Part of a small language model's weights: MLP 320 SwiGLU.
Each number is 500 + 40 x the weight over its row's rms, rounded and kept within 0 to 999. Layers, rows and columns count from 0. Numbers have three digits each. The size before them is the row's rms in percent of the matrix's.

# layer 7 MLP gate, 320x128, rms 0.114, rows 215-265, columns 0-127
073:557541485563452494446501535452573497429499454555493543487464510467465494448522542517482490549447468511517456442425483524529494488505493481402476436517504550534495585506451400523502506479512503489548528517496382486549453536549508482464474551470451444467498439511526497472450493533478511478476488493517516571464492490480485483490490369510495527489565514527433507433504496501467417548527
099:475450474539430503499521531509453480543483492456473556522478614467488514529524457489486559535549499544521467500547498531412454485491494496508501471501585520473531485519420531497564528523507449473500489499528511573561492518444530527601411455503498535525565495527486538472531472575510483499493495488514418550457458466588527495513548554584473529429451475535454480468539522445434491494470
122:511487461516493512430568539457470471508506514554504531474539485462465506502498598497535549483418502475493488445543554490432503479497506476528500454568566505503527476544462513486504504473496494531473473511492504557532498487514520495531423529498506532497489488510475577577509503645534466519583546528480497546494490465537598508514503558572472523353504498494479491396486518504492482458445
097:446487516460457494423579496517515509578488495557506521530475508520538512490507525465539512537497449516501460452570590614450536487542493570515474435522553506530458492511506565488569416554548494497510406492509464533544523544508451458505441483499456476478505558499517504462483521521513493528460541467516569544515448486532552442496525436522492586458527504481464519419478494520567566490463
103:469523499458490424453498551441460475512564507450504514486567502548510510480534507520481479523548471366504519510507463587527569444536459544518561520471582539495462530506434535538556446570532524452454450543453525514491503544519496480554524470476481521493540482469482488508571541496485504491436413477549452484512431429568461516476448480503486543489526536521439450472470457513478467511436
105:524491487549498525474515539482474509472554413424528539493473475494447510535481501555493487570489485464485495436495539448450495531500622498537506480552561527505478519529477466459489522475518532470459493486468503481528426486439496482420403502463503497553516532531503537476563547643576544514457508472430445538508516505540515491505454440491515523379472513493525535454502534501550489480513
128:456475428492432486457451521489467499489557482519533466439490549496508499521516447529445467570484516405601530501535552531457546520509545571533508534476549447450416548560519527477529461501497547458505490503508476571532461552453509515534487454487504525527557550478526449482466512530522418497445445480482434510409430463547470571510512524486477580472554485502495477511501478448540526544515
089:455482451424470410497489463427502495561530433485525542454492567522493552516485546416525461504536544502469555473526505548452525521478489480507481512535564484471498498565460463539450451574519516526491478549516513473495523536572473551516492560536474530521473463382438433564471535517576470511470479504493528462542470424523498468455545520588472515490460513467510537524474526514539525539424
090:486472500554400485442498504520447481491488481545451556596464364529505467508502446512501509550507526479516431600480488583419490539508399472513523487457526504554505466515508471499467443456496500545524443509561500456531492541519558552467559478463479584541528477541522459496523449540486483527489482501504468525467411491550486541532486477495470514447529477439462469505513461495527498488548
088:430467495558505519427529473491449523478528520550498570486505558578484488536475521492478495504536503452517482475578564542478541556457559527534486520543558496527483567487530558452529559574517535495474480538476501491554432445509501546495479497488454565558479446512457546521533507505516491489546503428477458465456518488492592518569572586480477524476407524483571571505452519485472465548519
107:501536455513517447509442515471500465540568445473440528500532499454536538529549531492490505554523510510522487473529581510493530482565559553607504499476523468495489498506470451396451470543547510501539477507491465549503479521457504461490518437473457509577585506493480430504514515522525484447461392481485434529420460485473519506514425492519514543468457482499469386499540431525519520478422
071:439468518542519523468577532523480473576548459556506482452481526562499556553535490448489442466457555487541473455474570487506463582490542476569458483522594526493548580584491563539545526512495428551474478562472543485452504512550473474517455520503518440484517563496555539461526487509593481484497488414472482485538489508476467527559549541496551505517517530449521506453474471505514539554491
079:432545476519467532490590439492485510508449517439411481495466474483499462497568481456580425453396510499524476511442447555460538518531516449512519440503537475515532499517520488510578487497514498513501530582464447486496550517472521528502433543498521527495496499477503480513583514504542514464494500586445560416473397479435549511498430534495440471507500538523492550483560477499529447493464
099:476453518457451457441504568384482564625475469492473499474515576498489520533529540456493454468476482513497474470534596500441503499485485517514485487543521512613485492554511512507615463548529600494427461456453499489559540510514473442475451415494487489546475477524493513509601502535479491464536498515499538465477507524464494493511498501501448509454512527517479548497490563471532515494470
096:465468495432505426470516529432559503538441495492502485500469539550487508455490523467573506508492469457471535484535433602434527487583478512566526495524539435461466483432403515477539512473496508450486485497470539509567494496544494518493429481490469423459463455506456442456534604533454469486464490543475551488492458424543496500423492534539471547449474500503526469485516424477478515532459
076:517489514542556532467507463466561548482510511487523550526468558545480520558504462470468535527510528446476483468547501489508483494468517507475471548576488505541475568556393415473525490478526539480512474589555467476518415532557527490540461507571514556518457455482508575493502527516502491515482532426512509605396446456504578522507535441459456566491506479505499506520490433530560485445492
097:480473450540541501542463571531445466523499461523535577472473450503502517468511477501582563518555484459566458505493549566485537417436551526467470490474557499579459566526487449466502496417518443492499519500519491492506555501512582486555479409485454524571483486494473506493557535517519515478442535446476503502482453418581518508470438490493442593479476491437512495469536504507487461550513
096:474515459565512508499574476489509546524474495533455486507503499528471493499453482480494507497436626494541515485512500448487431469534501509453447486521509474489456539526554444494509474475487517496521573568454514494508429489487528562556539508541462538494492448480450510541545434518500479528465432434524562435425413432473482498490598518561447565501504482575477474462474554550508571443518
081:506432482521539516510567564462534536499479557535558561386529585538527505474502531448466513498559543474459540511497511524494437505568477529485504506477492533547508534542496473497524506499480597493520469523452538477477477532436578520472480479514486562412428490435602457498512493480548428493515509491524445521512532482554480449509544513498529532499513499532454502505429456538493542396447
105:526459472446437530502510497472453507520581544504548470499457499512454499531504524515516537468439496421548519513496550499494515435484522509545521486556474484434453513523467560473497481535558520481401586585513576465564430494437470561476523493559549518529478487495479495510555547527521445462451488513481520488472526442544520534432436554447470497482424538474541485535550505464511391492479
078:583514501495582472493482489503564527493518517513525446462522505543444434518518507504414515458478549550498537466532531552500560530613440499520548574572503420473474479501491498527455544515518505507437460511453526515506417596534513518464517518502421542489487484435510457484527451514454506437493492490492462488507575487456527472495525498490572438505529501518422520456506494548497481584426
132:483469481486445517486588518477471556552538494525417492454517484514404470517503495531510441496411538521528437539455483509430519481536533503497507454553610455500493516552516510470576511495556497427442517543412542497507421513476508550509480477475510500501485475467496473477542503600492477488475487460510505530470416540506482515431554585510466542413473518536463515501485511506484416505515
084:502516468478447493500428439473449459475534458527465546484496500539450536471552486480496478446477494531495490513597511577479490470552528508550468510462518457509515460505553531499531470521488435511405483559534505514461527495528468575533540553478502532556532509445497521452507420538551547475446465524543447537485527394513527564545501505578525527471486521526540384412528557510547514508493
122:522437512452503492533545530475511497509588494538421574509489436588400518534501489552466475551447573501487523547503479505485473517559438475519520454537522444505516450513467504489493450459595502514402491541490581536489538506489479578480478512526556511502513498489542540528537477549560427487487470464493470542422461413539496510494561515536489506449526549564454452483498496513465492503464
114:456485521564510522523546442428470521504546501496477529539558593449474487507525534474578475585440522443570532502557536522486567441505495526515482497534522520496500491529482470482549448585522492493505544473418573523462467495496479526486529479511536546470531521496478509548508454527535399503459411436549461475402447478522530520502510508538460504475546501543469428448505444516497540431493
086:524436518538439562535559491505484513536503598540471533535502544552484474538527514515487492586468545540509469536574566517476564493529418498548557453498517505500537451563516561521545402608528446512473530522481511444477543453459473484534406500483481471479433540464438519549485456530533462529500570533504511544498466484453549508487579471482505495473466508455494527551485530495496465481513
085:496473444495507548472606516536482539473516513535573433456518486532532443464455455511533430509532526419596480548484478475460549499528499543463544469544531442468466564609483485508493511466469541507556558527411430486525524523551553470560528476537504516515476488545443542531496564512505478546507521461513537523498473498543467561502529549522428527484431497520467515566502534518501556547480
100:459470488497514459412473506460433547561521505559478518554507550412474464495519523475523544481466467497540535565444559588402529516471510505494444428555544479602472452542502491482500467447500479497504495522489460522526486492502452480483411486448477549542510517557475525504532439596501472504498458490522520496475506507509524497524509473506448573390527489555493521411512456506475499473446
096:481442515554457541519544475485468516503542464475455519566457489500481513506523562520449496567468518467517395504511544533520480523552478585503509500458492552456393578532534497552531404495548504461489496538530527519539455470454490525564506487499487489471522513451548433488474585515577474515491489458540545518466450449447477479444471476524496561455496570553495458444521444426482449476509
108:479491433517457498566529544491500473520473485444405516456520539546501469527500539492473422551517536508498437558529471561475542523578513500502483545462507393535500493505504495497526463544582510447476545529536517520472530505481573579570508472491454534484537523466519418484497578510476482441429421511478496449417467525540553514480425462521453489473494527525474408474482459478512516469475
088:505415534558490556509554521443524470544471476468447472551501531440534468461574498449455469603475487512505459526458490573512517466501480526436535530502519485510458461509451492552557521491479477507454489475433484599564492569427479457608483450463451502538452505547524484495439521494503470471437527473474465497529474490487470467467535550477489522482559498550529560494448422454484485464455
114:445476507510510494454506500480520580628502528563542411391514512454466449556497477472520480501441505486486410540427485528403513504519522502559505480485509521531463524522572526510524499526488552493450494577550516505568486505506532490552466487546474546508504462475503420502455555581470497462484470482501552507520539512495497489467517512509465572415467489539544482528496489477445548418495
086:447447463579544501464523519458528534490497455498504543489457477487499526553525518521476588540503427436531542516558556489504491491495520570538457485448520483507463429450480544484493527516519454511532560511572520530584479489522489584535416425476530510570518494513493544537499504509494500548518505452525501535398510369549495482473540481569449594466508505478465482467502514461458532501489
087:513516562499439429448461476519514431512583482556497476470479528475460519499452485542512449539532511514438512463427405442522462501538423465484514526539484480452539508512488548490545466436529469506463430512511589497542482555485510545503439493466517567481533436452453497487516508511570407514511408469542483513432467461504506493444516491469469476498458626548510492478475494510504485521503
092:472504507468478485493520535428464490543509511492466474478495489511457470504489533481524459500445485480483469466565453550428547449539584506527512521519514414439515534544426542431503528534594488529509485490521484509588512580504534552561475476524528591482578408429494474512479564507489508394462489476532503484539498527563559465459525470495481496471450523463503452479515490426451503435506
103:488505475598514536448481438510472526493563435462489537482472497466464451528499448489482484586509507433525428496535526458472502527532491541535596492511523510467456465546500436510487460514460462425492524538508503473454484550443448562501479542482496535487521472484478536490578438569454502445508491454543398528468425441507506565493482462519444547437458502546584455467517511493470517552482
108:534472491508462497473524476502418523557507453474508546536518588504498492438608536515470495595509499473504501556492476563490442462549493536515504449460527532541496486530391467511524451528562495479520514477452564496493540586470504478436485560477423484540528463494462461536532502541442476429481480554534494483453527471483522525459477481529503506445530603516512475431451442461497487477427
127:456504414457477472503530504498529527522517464513438514515531510476501477548517453523423490457509503461493424505480534508434483493482497539538503501515575427580462540553517538474541517501580491450451470565524560591550462568475517482570475414490446545531513478449518494428525460535473495420495472471406470513488470500513487501462522514520516585439524526524465478426474539488500469490582
065:488524505516491481522538468523538526466559536530503361425499478435521516479542576417498533415471506525514570483514485568479534471448532513463492492496558551465466582597497508477506528591474471460527575525466462541498505466544486514521427474562569485505477492500416466500545462510548471506504549494478506484511517393500510500462506518475470495471547532449544535546507492501481552499463
106:479525426480515472521485506481538560524482423515481548413509506443442510505549518596529484530513555514462523471469481529495538517575512502530523483522519430537504539473476535519572494503645499463416503536455519505506486515518505546533453474441476514454577430493471547565523506534516547465481474462430479509484518477483521485435504510552514499472511614474430460462535494429499512490456
083:529478476558497528528442477459579519506516469531452503455473554526460507497513516523512506541561490461493487529529556520461463516542595545453564451451498565535475555555490569517576495569538464517529524512521500496517521470433487518489502465513454520594522471543399567478517544537500487532502527543559457569437480484478578528538491481553428519467441541538490523503451540521588491462494
087:463495533450522508444489546487486501583456549489553496482529490539496510499498431482441557529525509500492455534415544492482467493520444503556522534485541449541473471496422556494547511531517558533440393466506518479533471594509516524557480469538558508550496459548492498488515533515466576522536458514445522489499470494571512489493545543473493545458588511515426494524488457493408431434418
102:543432535459503449519479487487444606508499515522481502479499431428456467603580494555451443506485557511485478588502528448479576538568503490587499410560447520504497485542542451510523445475496492473489499560484503522585526503467570477475503474464530523486517530514443509515583531528425507434496504516443499551530513453487525459479538477499487498474502510545500515494517458500530481422460
143:504495491540440512480548528485547515558522529577468464457569506447470511471447523500493445456465565526568486472489490420373518448516477469478535463531571477529524482579523542529482524504525563473479514530443502482501482541522495530495436530532539496479483491462391532534594473593543478524544504522466459471469464470505483504514563596522448519410533498507442521500470505489517493508505
133:482518428497450545431603474468487567483574492572464489512534518470486490561563411488461525486445547499579461488488552512432451494513566519511449474554466435541440515519511496498505440506502469453467506560457500599488423493471500506529527467530508517529509513453481504483523498542527453459472463464513499484500447438515469508505521479522508572433481523617490493459473449465440498493469
100:456504419494427468461441515470514547450519494463487481494476475490398470542550534522580528488513540462534475438610451513503484542512514498499534492524430442480471511560529511526535487559565523440446475504489501510517514515439485573490466499481440513542567463465505432505562531490464508405536476561471487495507466460542544474477487576527539492510475551515528487531534476470550384502482
092:488488523553437481434552454536466508489494495477508506539519516490486452536583514491519466583477479495494457491554518508498549519449537494511569484466514572553520511564532474482554464477484490484474523500494486457479554456453431455431448493442469474551544494524543512524492480595473544530449507524522502605441462511501531564537493471437455563415503476513523501443501554488497370515441
098:535481507432468483557495556468500539514522457555557562468516460468470455462512416536547523557464532518486484588510524514466495499510444558473548518514533479506436451502499512440457466553504492456545384573526509476543493552456545536487516488518429578540485436435480459482472513512547498512474465514525433477505471469468510571440479431521487501464435506491448412477476493572545499505521
101:438488479502479488468551524562509494539535535510534587471491489475506483530586604480552518557450469515533505508448516518478456485516535529495565502519479493499455589466441458443556521480575542544431461526502593539476519511487551502570516512547448489596547477517451463481568484506522487470556498492487536499482490484563527529487469562570500545489428485465500456439495446456471478484438
082:513502477523434525467537576508524514519516433518455472420521497455497520446476485483434447454535518501472471440514452511465496549458555473532520480585565493464501575468506539530495573493513531461534518503502491432546378501477487483525475565504458557568514482468413454505529453504570488462512497542465450497468498552449518622511535496501545469511453536460555523491453462491476471536534
091:512521442545513416511505508527527469550472488460460483421494563511501516490456532498479553526478458495502498450510506615438565459543518461557475490481557457508535533507534507500589481519542506489484460536443560544501518592519428530547456480382453484500456472490446504583485594541505415452466491530449496475467525466524545508496514494505474489466458489539541468453495496529486565531484